config.yaml
num_hidden_layers: 14
num_attention_heads: 11
num_key_value_heads: 1
head_dim: 64
intermediate_size: 2816
norm: "layernorm"
tie_word_embeddings: true
beta1: 0.9
lr_head: 0.00758
warmup_steps: 200
schedule: "wsd"
decay_shape: "sqrt"
batch_tokens: [65536, 131072, 196608]
Each number is 500 + 40 x the weight over its row's rms, rounded and kept within 0 to 999. Layers, rows and columns count from 0. Numbers have three digits each. The size before them is the row's rms in percent of the matrix's.

# layer 10 attention output (transposed), 704x704, rms 0.0588, rows 33-45,97-109,161-173,225-237,289-301,353-365,417-429,481-493,545-557,609-621,672-685, columns 88-175
093:517554478605527489505479427476462484559490509464505505476507538506521427524576467525497452507501434488415493581456473509423517510534475487532469481520580517511458450490494464488438503474451473521546504498554495521551539529430432513434552468520531526519450557495504
091:518503513523491492511487485592408464465534516512586528493512519471520525547470498464554531452541522515512481558437477555462476516482460537458429513441412573463479495490516409553465474461528430480512520464550507575550431489508485518524551540473548363539401466502481
087:590547468512499499476484488498502476447531437465484481514476512429560495450547441528469565496538452549506524523494485451449477483508523512427523443506439531507521515526434475543459435487519521523464549432514534417487532492467502522480506528496507513502479542536541
087:530448509494493475479543480539487451513538494392540480434569458475454474515451506507521522395506517587461533524484453495528448501447498526463584526500501501548469584493480529499480504485532506509502516510463544469539498525498530526499499453437518480471513564507515
094:512618531504560490501501524617467491434579516444487473530468527479455472544474526454508469509569561491527495521584506471547437515502545564551530542543556531564554538426513458509427510470522482512475530530457549523477546499492529428443491443519532455441485467492494
097:537584568506447496486539549609560507443489490519402485533502534399453503507545499535547454476503514574530513491419530503475527484521461525467539458447445508629468546443450498462494505400536462570543494448447550480449536480453550568438565412414479512521496528523493
092:504505449473414539554466470478459444514464546510514523567488537404572526545521417541516480472507569549521563507473515555477564479477491524481562516578554511434467483474539506496494504524553456458483556564566498435503460535539506521579550461502465505485508492534506
097:609550464479428479405534503493460483517458502534498542473460529473482524496526493539447487529537528525532547446484501512514483521513534489494495432449528556547504457495411557517520458447488508492456460575482511516465463504528495499480496485454470483509511496498484
095:530468523436540457528489531532575564532452496437425528503488561473530455448499412461546495579442457458513416484459494517519518490518488513462482484476445472520462476545475494585482491505487492476604445477484490587497476499496511580499516547531595476470513515473525
093:531469526509526428588501399448517448418481540529465485487495576525477533476532542536485425495499537580538489469404464465516498482444451528470510488544538480473548482492510471504411517513498530544495501486467471531497482445458558484520497504467527528525512440511482
098:543414590506534489504486487513504576502481528469433493504522533471402440510433509517524468533552506484527539442475492453490492553460510493512503474502525520582473491553483505549504522534526483456447550506462521482482460533449454430438567434421496474524564538546544
094:545564454502446501491511530464413526507490503534573519418500607544503450471487431464455475445537446478557541554495524526495496408530509549525470544512497475487443474473498533526505477507481410540502554528475445501518539447563519591467503469499521479490550526398481
094:539486567498513477493588517530478477511489532444534492585508500430474442531474481505465443516591459489543535469475498505491474501490549538471521470456549575515535527518539505550560516450464563476539513498468573489519582503496450521519429544526533551554469484455463
110:440523579548534490466457448542534540474529532604490546514484546475439503471498475471459463517500487547571479460500545470578498460523535446524524482485495496560519467458514569479454513479492534539496500557471540474499524586527514519519447469442453464483545535497491
104:393552492483507453518433523489544516523495555515525509442471454530520517514553520477541487486464504506525416472475441557483511425542540541552523497550491514528507522534564414533546538502423553511458464577497499473530505508459460513529537521448512527538586569516481
116:564439549477530498506533512427474448499492562532482503486466518460531447531515524505456483445468538433500492494470494470501502532534412545442492483504437470454494540518550491555456556513541524500516511487528523508444490529502426470406480473477553476485543419541570
098:504579534553440423494434492472545551491454503474462416557429420435538505534559490504457550507497512440545551543504524531504485488570550507502533471509463493533550515468474500572437502415475500508528527467553477552495469529461483482487557475558540489510517482475453
093:505558458497512548472559491542505535555484530471446491506518485546426467511410509531411505499531561517486550507484537481490496466515475465467489472474506500446519414495469456460510486493450461479472463493491490439451563448598502511500577490521496462609550467509513
108:495439487550472469469482493479515557481497447528476493444471457535514417534514430461491499472485502425506507477492513537494534439484467507468442551531559547480562506551527484476583596481459437555535418503528515527505457500515550385495566427512411573540538565455582
104:404503454412472553564548484426513535571492459430534454492544503503492492526517501477598415534410461521506468483483440558493481494497573493521463483442507536490490468495501488508446503460480478464502446434536501552500485475420563505500468471508564503444529485477502
107:462496490528494496525508443503511470489516568505413521575452484485514442466511516533523494517519423492475508537535487548476528513487536482533547429555445478489534491492485510420490493507473512479442548517483485440549507523510454535558622450589527475551498519574490
111:447587440502474478533507584478531527505494519475447537532511455454530589549507521543557435564533547451509499521463465558513499533483535477502470519593521588483453467424467461525551530583488477454444536542558442466561520476502395506525576472543530504554614493507444
108:465471445518560522557577530523509479479532460463516529443482502464542450556485493524424502504484420477568494536485462533527512468505444504517513516506488519531488499494526460501551496495484470497557391559449550516445518480390518509515526529481491519437549573478580
096:443510422570500500505512517567422465488523479521572482464448536543464537473489490502577480521540503468506339479451464459529458535472431528521493468525475587491487492499534526503506538489445483519550535496487452525565529452534508445516528486511495500474523471450594
109:498507502512454585541473477441512478515476502512430429524457500493496497609472397462492536512489498549499534463516494462517448571517474539513448502436481438524545550577471528516539563555517488541431487544531503499467421531493543441530467498504414486574479504544420
106:505463510504486517458457451510474548502522488482479505505469534497512481455479534487448619476572472423477492554505469522522511461563511548492524526621536490512450470515531525466514482591521477518442533531603428472484551483445511514520573500521414419498539477554498
123:514453436420493511519552533465549565487514568412500535496519447517539501484498512479557516546485523543450465467457443479534486472443493567480508528500468544450496475523450528546482537484561499464467488536475516507448564482554468499493501502495484537490468432566419
118:509517512464533491478483477483476611414457497529442475447550471513482477519461508448440546563496540482507508522493482525550494504418539513487487534549537506479529552562505510575537487545417398535538505493549425552444557470539533474479415442468507532441460524510541
121:459501502545543558559503576498549451555429500434481452454510498470562485499469454557514553499496488535569498483528525472481466462472487449498518510560476541532528486532437545464519548447496548530499461527476492531585466436475500473499532486434482530539475561551460
124:550401576497526446507450500542441470525497488598473435513476569536526521465549486454488481534458482488527495522520520437494522509465503460464539481458499497498508484541470443473525484538520484515499487466471518483424497498549510485511528515444456551538562423493451
118:465476459420464486430415520505406520466458495482553544482457524484444529519445430574496523526503507415456519461512494491500502556478432535534439502533429436544503491519449494423543538507536542525594454522453452473442520479501528512529454506542513592505431455475469
118:467534432484477483531533532521509543505495507466510527475471442515471446510511565521479536513464481516467522483443514419514532487528523546502537488500537487462477488433539533528547504550544559432452437443570558473456480545470443511507435574552502484459429468529576
122:476543557536511447426470530465527515462469564504568469483546491535556505469464494465414514520492458431503488497476487452529491493502487455457520560459492591566506507565420481510577509540456536472577485512468586498567496468519496477450483544465505506490481400517476
122:505500525531528542485492505540442640496439505426471445484541509542475417481521516472424582516409528459489435531483540475552478529471461518541492516573420485508504468440506478481508483469446528558501509432494449490456473489476475443464463492529573453460525558506503
117:418481508495488480447478499494514396498543497496494543521509579511494563546460536554476518485480507499555555563533496501480517501546478512470489466478532450578498569494543481482491430485512419468461479517482481498536588495556506464446498564384460513448538510524488
124:457506550473477488444518519511474538560463549456451455517491472458509459412578585408487479511550446445484467477535593489592488530467560474459473540497456504500566489514494555476499525528487560481512521493489469507482449513510419511464479480525430526478475544539525
118:487502545465483534436491542567555506501388503499451482482422496528540464531533478483496477534478523520446474502469499539453509474518561469526487522408504468459455419431528516538501543545514553547502479464468455510519480543583499505536428526541510569527517557442416
121:486427474548477480494439549507584517437459488414482537525532479450501577465541540453491466513474521451450579490499509469516502510483464506523502497515582480404599477497491459529499535483448492402509490451489445537508451573456475525491470562484603493618505534552492
122:462475510487575474453469564555527529476496455538430546472534486492581470511522473494551531505400511530546413506516517459481495501496407455532531509454568428500518503490445511542476490493564431456478454474528506483431467520504425478464481481476535501500508514453523
104:539507460464481527475420468521487470537438474536495424552531522458452465536556540550496525491472572506480517547479490532484587516516516478493551520502545434494448469505545472494463476535488472433495437528488478515573518511456519514458500606551480472520524555466549
096:507508440457500469473494391497531512518467599472456425520476487501548514422527525537496496462507465524483529481504480484494502510500547450525487537534534503453528493498581480485497502474574487470555468501520550439547427507465524582496586546449539484473459438481477
100:480564502527454545515522490525544502488553517482507491561450479500493555527480532461476508537500472507553477560524463502497515470458500506482523489508481460524472458538565543548523447484454435468433502520509477455407472531526475518517550458460536496450528499469542
098:478508463616524474524540466551515473435514470438521489518491483455468485545473487513384512524496519513474512470560545572516486526547471462556447557549508520536513451480505473546463540552501532504555487522541555573539491467429488543570451506529532544535550461552494
103:565478536448394559532508456505537544507513551584424509529512500414481456470600401476526433513495514475568510503536455515522601447507542527556537488436478453521490460458462555500479498547505528503473442506536559552528451545511420584437525542502483472466532504501497
096:486541520511551571517461465480484551534516521477488466507484540496518531501445461464564553517465471530520467525532513546514543443449486506564437498530459458520519481536474503461512506510418462531481518457486423503503486467587514529451525547547471506461454442484474
102:543482490528514503441523546454566470598497466502459527488521498552457538462487461464559462509497479524553572502598504455504474525468538531549552502556508499441519493441549488508522527477495480539474506574456514501436554493497525514469497457568535439511501558425483
105:564494544459506585552494539443544427502499464459571536524543506502547526475488493468515488537507512481599481474574500469439483491543524459520507533426522494387539497518571517515542531554540461538527498525454579573547456563554487567527495530547432487489468405494505
095:554505491552564495547526477505466561530508502570575487491535535527488516531555524465465557490534490438437503454459466545438484516538498542523518556543563486527515533478509479506519475458485494581491530511545477524456483486546597443549519442564515486472427537490462
101:502518487437526523454422465477494450486540478500540493543497488483461449530510489529477522500469504537485518470525454518501485466503533510463545548496515492498433505599520489575543531490476481511456503423464531461495503451563489529495533472468567476548474495516508
101:539469424544505522524511490487477389529539445483505524541514474435572526518437537494548541494413476552556528509504393527512468511432482546459476467548448465480561526462512528438517511522511493494462478496554523533515477505506508496499449567509533487456476532548490
100:553486500501583437516457416554479533522520513548508521456571521541505454503470576508500443546540528530568459446494454577512514474537444526495540532484447522523480476499480516500414526603453474557511549473463516460455456489476536506559541558503429514464529488479456
097:590533505479431541501542467502484518538563591436528485398487486529432489511546476506483441474538479516471466479448608526514488499531577413492500482494490566475468462543526535504506464485456536498516468499530469505536482487585559473534478434527497433461545482534516
095:480584506533501461504533473507486508462500405501565465538487569475491510473436509564485507438480510470481515539459514513487535503559541461490452479472537562473506430463502465516535506497472487533509520482528538444530492504497501529536534467472537481457477453509514
093:439500502518567519547515522527582376462497453491567504527489487536482407574549537520488443480509511523511474541531454423443434526524523544513507461508449448544511432516458494518406495498493489461538496492481595467525521503501526514505503499607479513518489537523525
097:514531473528470487478492468477479487557505473463517486480523504499507496602533541489536446494519470435526491536503448523465595484496511511567489545449542447542478455497491465481585487540481474502502545513479499556559414504502440443467476484474489478506549519490575
100:446509519510474580456508531561545510492538503483545517479558511556549499445495558490488451495507596417522467503481415562463515460479549489539497504526484476425507406461534534503397490484511505530515493573449475493547556516507385463550460502553526516507452569499592
095:536526491567514455506501472563541503554530521482491497537533499524468513522447568510490524431500565533547519477486493475507500515479507476473595459537499510440444499454506533563558508590526457539536424531549457430547455486510451452550554429525495495438450544549533
095:468551561496485525465506521474512491509497447522563442548474574488518549506455480498488469514483487453454572490487356496468461520404488505535515534506516508468505471559475504494439526520594574503463587595545502547455496529470559494427528518439530453468564531523535
098:506504512513546487495416545554512503451486473535500432523536493496469502577529592506534588523532518466420512478479499437493575506519498466519476459545541464475489542418567479486515536472548484521444458498536515508412543513479482425458535467583496488506514577535470
095:418443527563471474460443523589538551478550438490561482558482552444480550526512422467502520485464502529419474502444505540489477464481568542471586503487506461536403560571569474502420547533559478534532527475520522496476518521560505489431530529436457488493419518470489
100:582535494517466544493510510523446492557547501441459464497491529510454509420501516507503522533506530502486491483495501523496496498516513455554534532461474548479527479483477475490476506453482558518564478531433440573496444523480458439463535450530420517530453506496544
093:499475422470441454481516557542491531489521508490482533512515486556468492524421516563508497451486478570566534495497464509409520486513465493558571613557417493547463514459514510415522492497540531473506501534533488483532521526512483535547520494488518433492484530508448
100:505473474497497433556474534426469574483495507483570510488544512496522503512507525484506500545530476506491523504437563446485549465561528450556519474491473525520501519479502528442513497438519540522544532499562456508488575512493435515532544555480507489498484499455495
100:500522457463496498466535477562425473454499481543483425584512440572502492473548552559457487524465546443501447549535493520473502439472503473514464487529599581602474569471411484393606544467489536604479541525549561538525547475487473479478530466477520523441514483491488
092:459510512472448464537506507523524520530497431507510467522487528486490501473437526537558405420439525519527559560564523514509507474479489436518460512511455556473536542519509500518554514521450602511527580439505464515438484494509544562485483543480496522446512394526429
102:537481483526544590489502540494448499483541520416495490504526481503553524505509505452455500460521467485512409446459466456538497466529479533451526463511552424525503510527500543464503540502508488558483512423479503517479425433587485479507494529529495517523468441483542
097:518487532510411520500531491555545561536485481493533569521506513449544444451537440523488555562556578427545503496408561439496501530519560456428494494519494514501483528554539507440500412521526472494427538538491423516470474519554424511490504471488481512507535458451480
099:499562475451488534517476531486471542524534474524515594515433526556482447432405521467418592515494508465546581520497499478544462493453536485507544456498506513482573494505444491555501504504472511469484454553533547445533489469452579515521498503517497429454469449468450
096:530487519452502594487492518465508512475480513525463524467483531514424513483532485483515462493518514498523486461472537359446486527517534533407506489483466601540487501515459532550497459453535509442407544568497542497490501491537592524521476537555464510525430503499516
101:535573466451564448537508471419481401421547452525530499456479479587499498524552517498517478493512461478482463484419488503542574474512480535466495475540544475461542585556556461485460487538472476508441501478565491497520516463472480484495484539524519539518517456454517
101:520477496504527448507522492491453598466505574502451541505502549524537526454520521517504476489493517582504449577504449464471473481514525475512466437546503560514552446573553505519519459537471547513514515498538525507494434463498475569499402503604479464558556497467507
098:545507525435519473439560443503486432476502460488519525382577495532525499555533535497438440458506472405494556476460483449509501536409516518485466519499487471484510513562468455494454446616483498512596498521516424525447525469588434498524503465410483492538503447439541
100:564504472465511534451501470488468547515496538534514456521510504504494456502476539450490481414534455550531505432503461492491523465543491506538446515523447503488486530471552454514510616508544498553437514468529472545518547504509499522509479508467504514504494486526570
099:494438538498459512501528444513591559417490524423519553501520470502505464536509488484535507495499470592428558434515514480502486465524463502530531476500479550554512440481547523501500504507459483417455473518504528465461498502475549583477519529476501492538481464476523
094:555513510553507579513504492513471529471492498539450500505517497494495541483576440459577569504521557437477482490514513468538451505533476502487483426537529510499487500562475475481493406502462460510505587461541457451499465499498492470511491436496471502488443469475453
097:555502508521535499440524457540517456499459461511484480544503509522528518497586515458459492523515528470415537532509497530518485478550444461515525604466483489498527490499454466495463507480482490457469568537516567441494487463480480528483516502496457485504469513522498
098:480492477551509412504481538498519497494477530534497560540511459510501523534495479522451546491464602571429534546458446459503545454439496493542507460500511480466498503456511423563456542508541481532492477542481468518513496569599520545476479428431538506435488512442536
098:470475530493544457533444576516485544483481536549517532513520466544514499550516497464506446532476505455533445483590439491465414542524522497485524511576479509530515510488474514462492502493465505485457509545485507422513527481504504450586590479508492485465516495505478
089:501502491468485464526488490462609491550457494495445492459502476549436488521498465465542499468560465429575498431507571448479495534461524470531466424501474448561520498511560509470481479538461485477464517445510553525477523408506512528577468515558535537487487460576472
094:546451489559522570532467516547473531526472475519538548503559474552441518518486541461458444499468453519450492505496493523531594521481539461489461427377442533480448484476430512481491515499475454525533503476538466547477544493521580445498496502457516515506487417482450
095:437496500454458450482507541533494514458485488473481478592571493460468561437478504553456447479557502556492514516486454478490508458478488454594507521510510539488533616522439476520515558487500474445500468499567467445552495477518485501595469446570485560484478568511488
097:488497486513538486516486514416505529582548545588422633461579508500417478495500555495584528442493562512512537512481480514550507565464522456511520471527574558511474577557466530401516535459501515514535464454548417453533490508525530549497544492494477465528571509531509
096:475459465555527450493518460491557425554507517529497468419501520521513469529528466484507441495504514509481482547478488564493492558513459488521519500485487471510506520530511486488497515554456504543449512496480455496466516523545501491530461473391494506605552533421511
097:423457505481488552472431487485492424464536451488506536570482488487503480569426459448444503492514536460517489464588550470482495569520515423534527467390478562463510456455573518448452482470579548444465457446498520511480562524536511568507456510508510501492550488512513
096:511481532455468477566522529510451517497449519543493520462464481506451520414532479512555603479505531591492495532470574558488526515519509536502493481527465504467456489562509531489486496480497547443559475497517490489522455502513488561535459509474506484512514495512571
091:573490438454502411475514586410549463474536452569563470566531445542473494523493523583492528472488503568462535498452522453437402480501459483549517535487484440502511492512471539516522513514507506429531496473576518510502562502500474441513445509472511537495534468476428
095:507409448527533438484484472473489515518523498528476514512510415427463469544542482482489496526503555523422501493530492419521498466426539450469612508434515485459581485531492500499543550482504501539549478513557511457495441496506496447512456518561474440563484470544565
092:525499553484478491579444568449548401538606510511501565482543461559447458491542473559523468454447487523532496529544489325460499479546486525567487477532478502525539502509544479519437460517486489505492479541481525532547555474523536492429470472498575454527468471467461
087:460488574496510482528548517423511456482501469529595524427549444424510498494486483482496485458405516418558499555546569443511510493527461514463475472534501449518506555514524493475525442542485541454514547564439443462584498478489479569472505500488500494495507414479553
094:468515502491470465523464437393554484501465457465518567409458513513491457470504576508564539451560459519483488498526495430523524571513452481433490485554457539570522467554488538521529455544549515507481441538494488484468523436533456512465554488493456495492424504553545
093:554552461488403555510462451492563495536574512516530465511502504492532463528525429523454495502468518494507573505465505525450511520548553583498447448548563479559517529528561509450484491534483475460518551529475539528499459471473511469488487519517447489478470501458525
100:485432523471493495525571555489493520579502494531472508493523464529484473494521481497606524572495457523481524547498517473552481461549504511571562445484500527506493562569442494481503549468550493469442553531460425470512532471499523477486544441515403595503461475512381
111:495488514522484561510530481502472457489455489515497489459504561467526519464490438490510473461557471503463508518471527554500500509442413498514558481491489486503444510462391554496449550575468506572496472546506439492433569539434552476468500463524500595532477527503501
103:453443430451494534463483536562499512507489497508413525489470500560415487398496494482566517496414540501453559495545572471541527550482467481457567539524496616471536596510381555431478541487499557585497494558445513503486534497462528434412552532477400431529538508551547
100:540469525486533530530484457479453453528487486526531499500489447580493463538487480487525444551492497489524520554520467466417540549561499544507509465454512465498458502556513480442591461474438442520488495444451475488477483477482567495474558534452477557467530432518412
106:454453496541520454502433450479489538495543526462555545462505494522509510429478570539506543550513489494454588500483525467543472462575493490488446485504459570525493497606486518515472543431552519501471548499445399468522532523460588526488479506548464552522446506566472
104:449540557534517547536539512515481455522496526555405513494513491477447523482535532556468497469490487489527495441505489429567482531555558488512516522483548471507473489393476434548491408506491481433466489494504480420519492523556487549490494545506517384491574485425492
099:528511503512536437529544514479441483456536499570518465449486543510482419515521424489393512578516534442482420546481473429504572471534465569489503516492487499589575436450506477481490541413464509497542442483487540432565456499506482537427547500509532507495506462511505
099:496539525600539558486476472550404505472503498441465497439524508542522441562543498472466545444415515500497461537468496490558522572574415501517483568582466485593454499518521524507418435467467477523523495487520471451423499438408489524508446469479495513454514575563437
102:473509500496534505498484563441620487436501530473428562535476596528479432502434502570472436534476514488593497401490502572398564507508494551459483467492498485477439572496530512501530503491558497495470472475444529546461501460465521482465495533471503466493544570502485
098:493484510525441489431572548466486482534454478563432462496468456492509578462519515427528498463532411387469512425498588519533517540496523516481495450432566526514530533461529547488498520494624519455504494504536495458500457509513446479436496479571517542501525482499492
104:490483539421515483566504543526537536467475499535526484431425585531547545557537489450464450516487475547488516533479477534437520536571505465526532582479508521566462451496491447526471484493542505480520467497455480528437511466515479539574533454571491528507502518483487
108:411476520495531467494480475478558476536467550474549482522503492451431540456562599455540567530581493479494520482525485463532531500405498437533536450450467470401529514548557524556522518493506562439508439435558472515514518585527487522501402533503567523444509477479484
104:476536522582446461444504491434518469482458523537508497508546506445572476497546422446536546520490512479486465420487467512441506588492437496543489533462537413510518544488469426595545552561562512515617486460455514463489545527436485474460498605487587561555487554467483
093:553464497562503478545476564549452545473539485510488460464490447521534451486542404497463505523528564502522545414569477530504445516474481578501526449468456511538509582513501486562528471526569572503465522517466515464491425487486560527517506471507522390484535545517465
098:467526532420520527492520515453511511526568577420468519484511489521460527543446538526467540575523524465489538568569543507477553482459460444543471576541480527570535524470442521503535465442475546493435513520443446483505504521511506501494505519511476530495513470513512
098:448447541508598487534499444526486487500400490461573548524535503499492535465530463484533526552513491507474408480511569516598479501428506489498430525537546513408536520516497513486500491474564588514542453480559470561495473499440469469590462494507485532527448582484450
095:465516551509574488571511480477470495506526550494477507493494589502530519551499449452526465471483490502451457500516394396531479423488458487484523472503526467462489489536512488490475419534562464488470482565404558481424459506471493551487538538539484497492454511469547
097:574420467496523541507524467475485499490467487466603512491478609471529503459434517468529466469424459534546494478452522500425476503464538471481480530455508482470448523485513428504558440453489505513475476519552518526541498470514531580513398469464481476395439513480444
097:483500378518446447493485415572486496515487511481490521525590458498555537534522578454478448480519449515493445467485527518546491503558475495498478594462506476493457548469485555485488465527460508478543427530526514584512484477480449445528467466434526486446466524474437
101:468489532574532450460524516512512517466520436482537565496470487466537570447540504479527456573472504552448462533510545521449469537559441532465527481502430441504432510480398514567443508489488512476464516434445552528507418521511511485558468515476509418514485516461504
097:431562473533582514548447482528469536541436477491476504509478427474474561510501611569503510523464527473526519438465464560509532519489455525478480499511543535522543497435483566497511487441402567445453508486472416500518515571444515498530485533485544490525517513528488
098:472520460457530510496521483525383426521481478533634471528476460507539527491490484512465452446521481532483455550505501466518466472563516482549421452446489504528543512547467460470572474491511551489514496473503544476537529502547519401529462462477531464499559495495529
094:550481523463475531460535475526516537511528518511522516486490536454549508500372477465493485538467497503487445539567446495441498525562503466520397532521453491488450477562513554571503575494484581432488543435507454472460412522509537495511479545549395566500550510543517
099:497470512553493513500530481493497512523472545435389492454545514585529453452524499526428513492497457488474615463489533513477442533460575461452512498480469473476504477517479450483414533472484453512558451458457541510472484534538513519502529459468517501593455468473541
094:485533513473497476463501479564518542512519544542522496521478450459518533495539461472502484476475529463553497509477549458401449499496560433474487475488516477515392540559551520494384472455518503414500485500474478541497540471504545495456488444489495529557575491548585
097:488446521491487509555455507504477546486482489471509521479498522517524584457487520547440636547483509521519473560462473437491559511471431493565441429454552528528486438515453491530466461572480450462505470566525575490502436504494534539444516474496458517563515563512578
089:503556456463427531471565451485490483517441484471518566543439546494452477454484457468499554480447459529595518514541535534458549556461642432431453494481457481523526564447504462535459474542513459575550503519521446475444582514555430423422475531504514496515533456426503
095:482492484525529449470526523495450452451475505511453513513466466440439543552498446517512518530438439534488493455568489494518480535530602534478461458477524507450527493472443511480524471474510510527481563539510542594564506495492522553523500470494510473490586498528525
091:504487503429567486483487447513477524402436505517489508534579450481506460537537516477494393503498421490449458450529517505454451521562501562516503500448520525533488427437524450452506541416471465437531487438487543522511610515537508420438450546522492534490550449539517
089:435541483530445451475462451513510539514450529508573525572463482423522511478535468541497531543500505490452525472489501526513472475442488504509453547474497459553533548512521534516522502472515506525539497475527482462503423521520532498484534519420573493477483493485473
094:462511563506512499512527543460533496477460489515474543546526406509617467474475478451466529525479495491536498527541527525495497462457511582532515510532513490537487474470510507513519512461474521437554552498416552520483517506477474492525554501471507507565496569494452
088:526503472470528449482487518586467463588498481482569514502500492433424465477508427504529483468495537509556520524450563564505486559515531497498552489516523478464492541535507478537430509493511465536521541534424446506470529451478540572559507441499538489527481482463490
093:551529515512538601529426441505492491549519509540457513524474461455499503500524461631535606436566482508521473539499488457432525519482546524445456501446519561503468505550464483532482461468528522503482566479475461510537518478473468496505555579487486552472452506492467
092:478519500553492449563531509460549490557547527528565501490485514520566534539501442495543439564536538528524543550543520480522547548523533446491486525428560472467450511528464532502526474446532529466512441517456530466521458511502560501484531539534493501482513507469537
093:513483496564492547549535459529475509503498490531528477482479420524464520468550500512511472416529474508597525490593549493553510507524458502520492526491450475437491454466518541439468529461494580545444505527487523538458524532457532532462453440487489565466435496465460
091:430459507488529482519515488472498531478471488534485532467479497383553509589466438481524576506526494496485512554537495511467599525507508505439512455463525494454484505464527461484498423555552474505471498493520497486513596566523540459497528499434465525525516428537528
094:424540440504458539441508499483467529524581543492520440597491444512466577457451493507477571486492569533514521522532581510620560514532493526487485458511509498474493528547546486524503444485528507481451498537557522474503495552430576533487416501402433498509564473517385
097:527499505494507488470620552469440466564526528457493544477535547528512526538478470543500434516409523549485463471528508583515497525513563539468503526522495467520412464500489560481555498470498502540561514533402523479551512554454461438527539532566499426530510467521473
098:451497459419608492513526484542525478436459492455526523512496435552514471602544517453539527538529475542455485468553552520451482447459539497401544502468494470548512503452504452576533520430511431483420496457510434509570532482531588584466529485475508509489543493548483
095:505514487426540543484463546480582526548501482579453439509450492498404474485505527478474537498530505544533505438469506498510452509516510501444515568487533533538428568505490565490587478534457491567441544468514487564462451484555539518437483561404514475518494440525520
102:508534580476504545429478478519514504497484463471515476529499503573485535512416603498445519422495496511501481542510490492444465523476446497512502581500517488464505537474530453527546491516477484424505488520526523530466411535481542557512445466512583444535503588453552
098:545479476505469494506454555468531568499497483459513414533452562564504536392501528510513469489516525490532510515561538469531471524547407516501522487512523455459499462428556501493516460512591546471537505509401534415448475480508459462533485531517517442466532528496484
094:553491508509473463542527471497514482528518505568551515495477503478588511537494518495543418506526477492475480485429474496497531506534520405467469524460495454533469499441607549458484482578519471529544510501494527522460525504501489430448505534487460500496556501459488
102:522567466420445538444502472530581513514498530526539510476488497472492559489441553470509565538526473526542488430493536573530529437457435489566484503512508502496535542452517486477484535524501495525469493477569504501497468468515462514499447486517448446468504550483503
091:490496504465502553539549523524522515605483455505474431419530462493518484473507434513449465491516458558445510454498527491487498465510508486471481485494521522461502457409531482507469481466546526495485572459593472516517426566433449531483529572510500479511581516486570
095:588465494475521512532558482421482429480466523402530468458570509551540481430508482510434580571544484405501512494529557515517482522542507526471486481509498455493466483522452499499509576535499462507508538505450410497511569536520430485514515576471541522597457522576518
097:618405498495496539495495454536491555490500567448446476515478481503428460449447576471518569436491469486508511449582487517564412477513546504517464479501541449464557520547540557483543499493515463507483474540492469495450543479430398485441505523453526554538480483514478
098:461446481453473503495555471482568477530537516565528561462460540511450487456495488490546506496532467451502435507521453529509517506466495508485544508512487548462482528459488457568440488555512498485543466589517522467401504481540479508540534467487454560512495489503550
099:530557545489502524449480516448497479519487511565452428466505429420565519491471538457503473459518513512464452553446543513508450472462515552499478505491542533508455525531516535471455599544561510532517524482540537445558466522574525494505504536514461552509463443498519
094:546579469514490453471467505558557513520498461489524451513539569532515508560479488503481465463509553587488500546466469515508432530520491539555495515484504472491511526440459498429508535421541456522469502481489555524486553543449551523525468487511499471537541540482525
091:595516545474462542461470482519500516466573494525480468536553444479506477455503373553512493405565472463494490499491490453515501439444535488515522496508561567446478551471504509516564542447462491508501473488546424501501520476491522529428498503502476413434491497488536
097:462481534465511581566577501475542493459566487491504486510474503505518471487431485508571508473492510499474441519510540511526520539505501553446515579521493532551571456439511458524486499469437532503445537474576529496406501486435480424561538428507528495497485473479525
093:491529497543465546512555491446472445420473424502502442451494502559431546489487583490433459486493414487517446511554480465537507490470559584536475499532422483430470533454536568500515530505499522530506507534436517572503468533462512546515471478472555497488522552547483
# layer 10 attention value, 64x704, rms 0.0479, rows 33-46, columns 88-175
098:539486515514541572456483512440505463478551514540536423547472442474564551496492452529530530434486549499463547477493509563528526493451430538464545546529494538474534518571447488526516488509501460538493429521527450464493520506528516479556479516458494616506547467485558
100:512545615554492485462488431420536535513518536532513558468481496508525501462465567509525489560448562525476527522510506506515558445526540512449498584498513407486589521492493505456595450478528533503472422471506416540436529458452515519493476550494561485532476490442511
100:529529509421442529445487472519500550495559493518462450463550494553506558400477514508545533540458536410580522457544581543450449521500525597506487488497534495507509475510559493525451478529419511446494564505533519575535424458495502502537491483488559505536499456441471
098:563461525514525495558502523422501446490474514532420471530544515502474501492544472510509516495443382496496478513507586391516535565554520489501459553569530516455438492495560521530486494501515524451495485525464548524463465596520544454433499527470500515456413538473510
100:498498473457478541436513508468447451464507518500577480570477471519515576552494476459524441474477488446538530605496473469540507546462502489474430585512492496502514521472433538548482466520457496453517502555500523445608495465510550452445518585484491429499391504446447
101:442471502440513504560521562449457502479485494521546541496487519552511478516492583499462511436510505515467545530498542488560490430480491543539519449505538531519432510543534443564504469470418552480527523485466510476447542464424557486532534486536505584436457535469485
102:415549472544461452479570518537494483454508481545585480561483547563498501455474462447436464494479465475492472423545517451510487520516512474433484553498449511486497440496500498578443550567528489543473466434517577490554515480562532519463491501404444499465435468489517
102:547479513485543493494485512488480493481456455426451528541533473444539497416514463519468532474501552511448501469520545485518508474527476505473434386525544455480545470388508457510565507531516524521500485532463481451571486436491459488518376484518544472488540512490500
099:484515487559519526560555469450532514496451506433502454503510514590459557575529483563423474492439458475519528569501462406516498454435456481601548504448451527468519554553445464507473516541564501446548520439484473469513516501449473539530541483490551460524505522471482
100:447462521451572544477545474532468506503474501442593456545400557522497484499513502442502540568476510558487476486589560554535440483493480468427473497562481505484537524460555535466478520509482535515536544596522459551492448490459482478495478526488526550430566427484489
098:493509550507510514521489496489547437497520478544451582521424516520485474519487507540540468440479468569495606502537534533450507513547501458517553505481471473513543593544507496502484485527503503560522520507579545475539484449508580460514510513517574520496493526573539
103:503513534533426475484513514542456573454489511448449565582438454462499446477464448431517509488500487513489521525462505547434442563462502465523477520484543389421523452438517476537476444546504462488510445444492547469504514521508560542448495507481569528504514568511537
102:486428469519598499432475481509502523533481565580486585550491523568516481489475521482530516511462545495406544495462453502490518415494475550454535459521453457480501438448522532504420457434546541496533428542508532518440517472514412559512483504506483486505475509430523
099:415491449470451498568417474457503471531572550515486444425459504534530452524521530573472536505475459531506539507538469550501483529504514491521510481508486500527458537530488445487442608502525486404420516433532505556481518514485516454520461521462486522584543541532502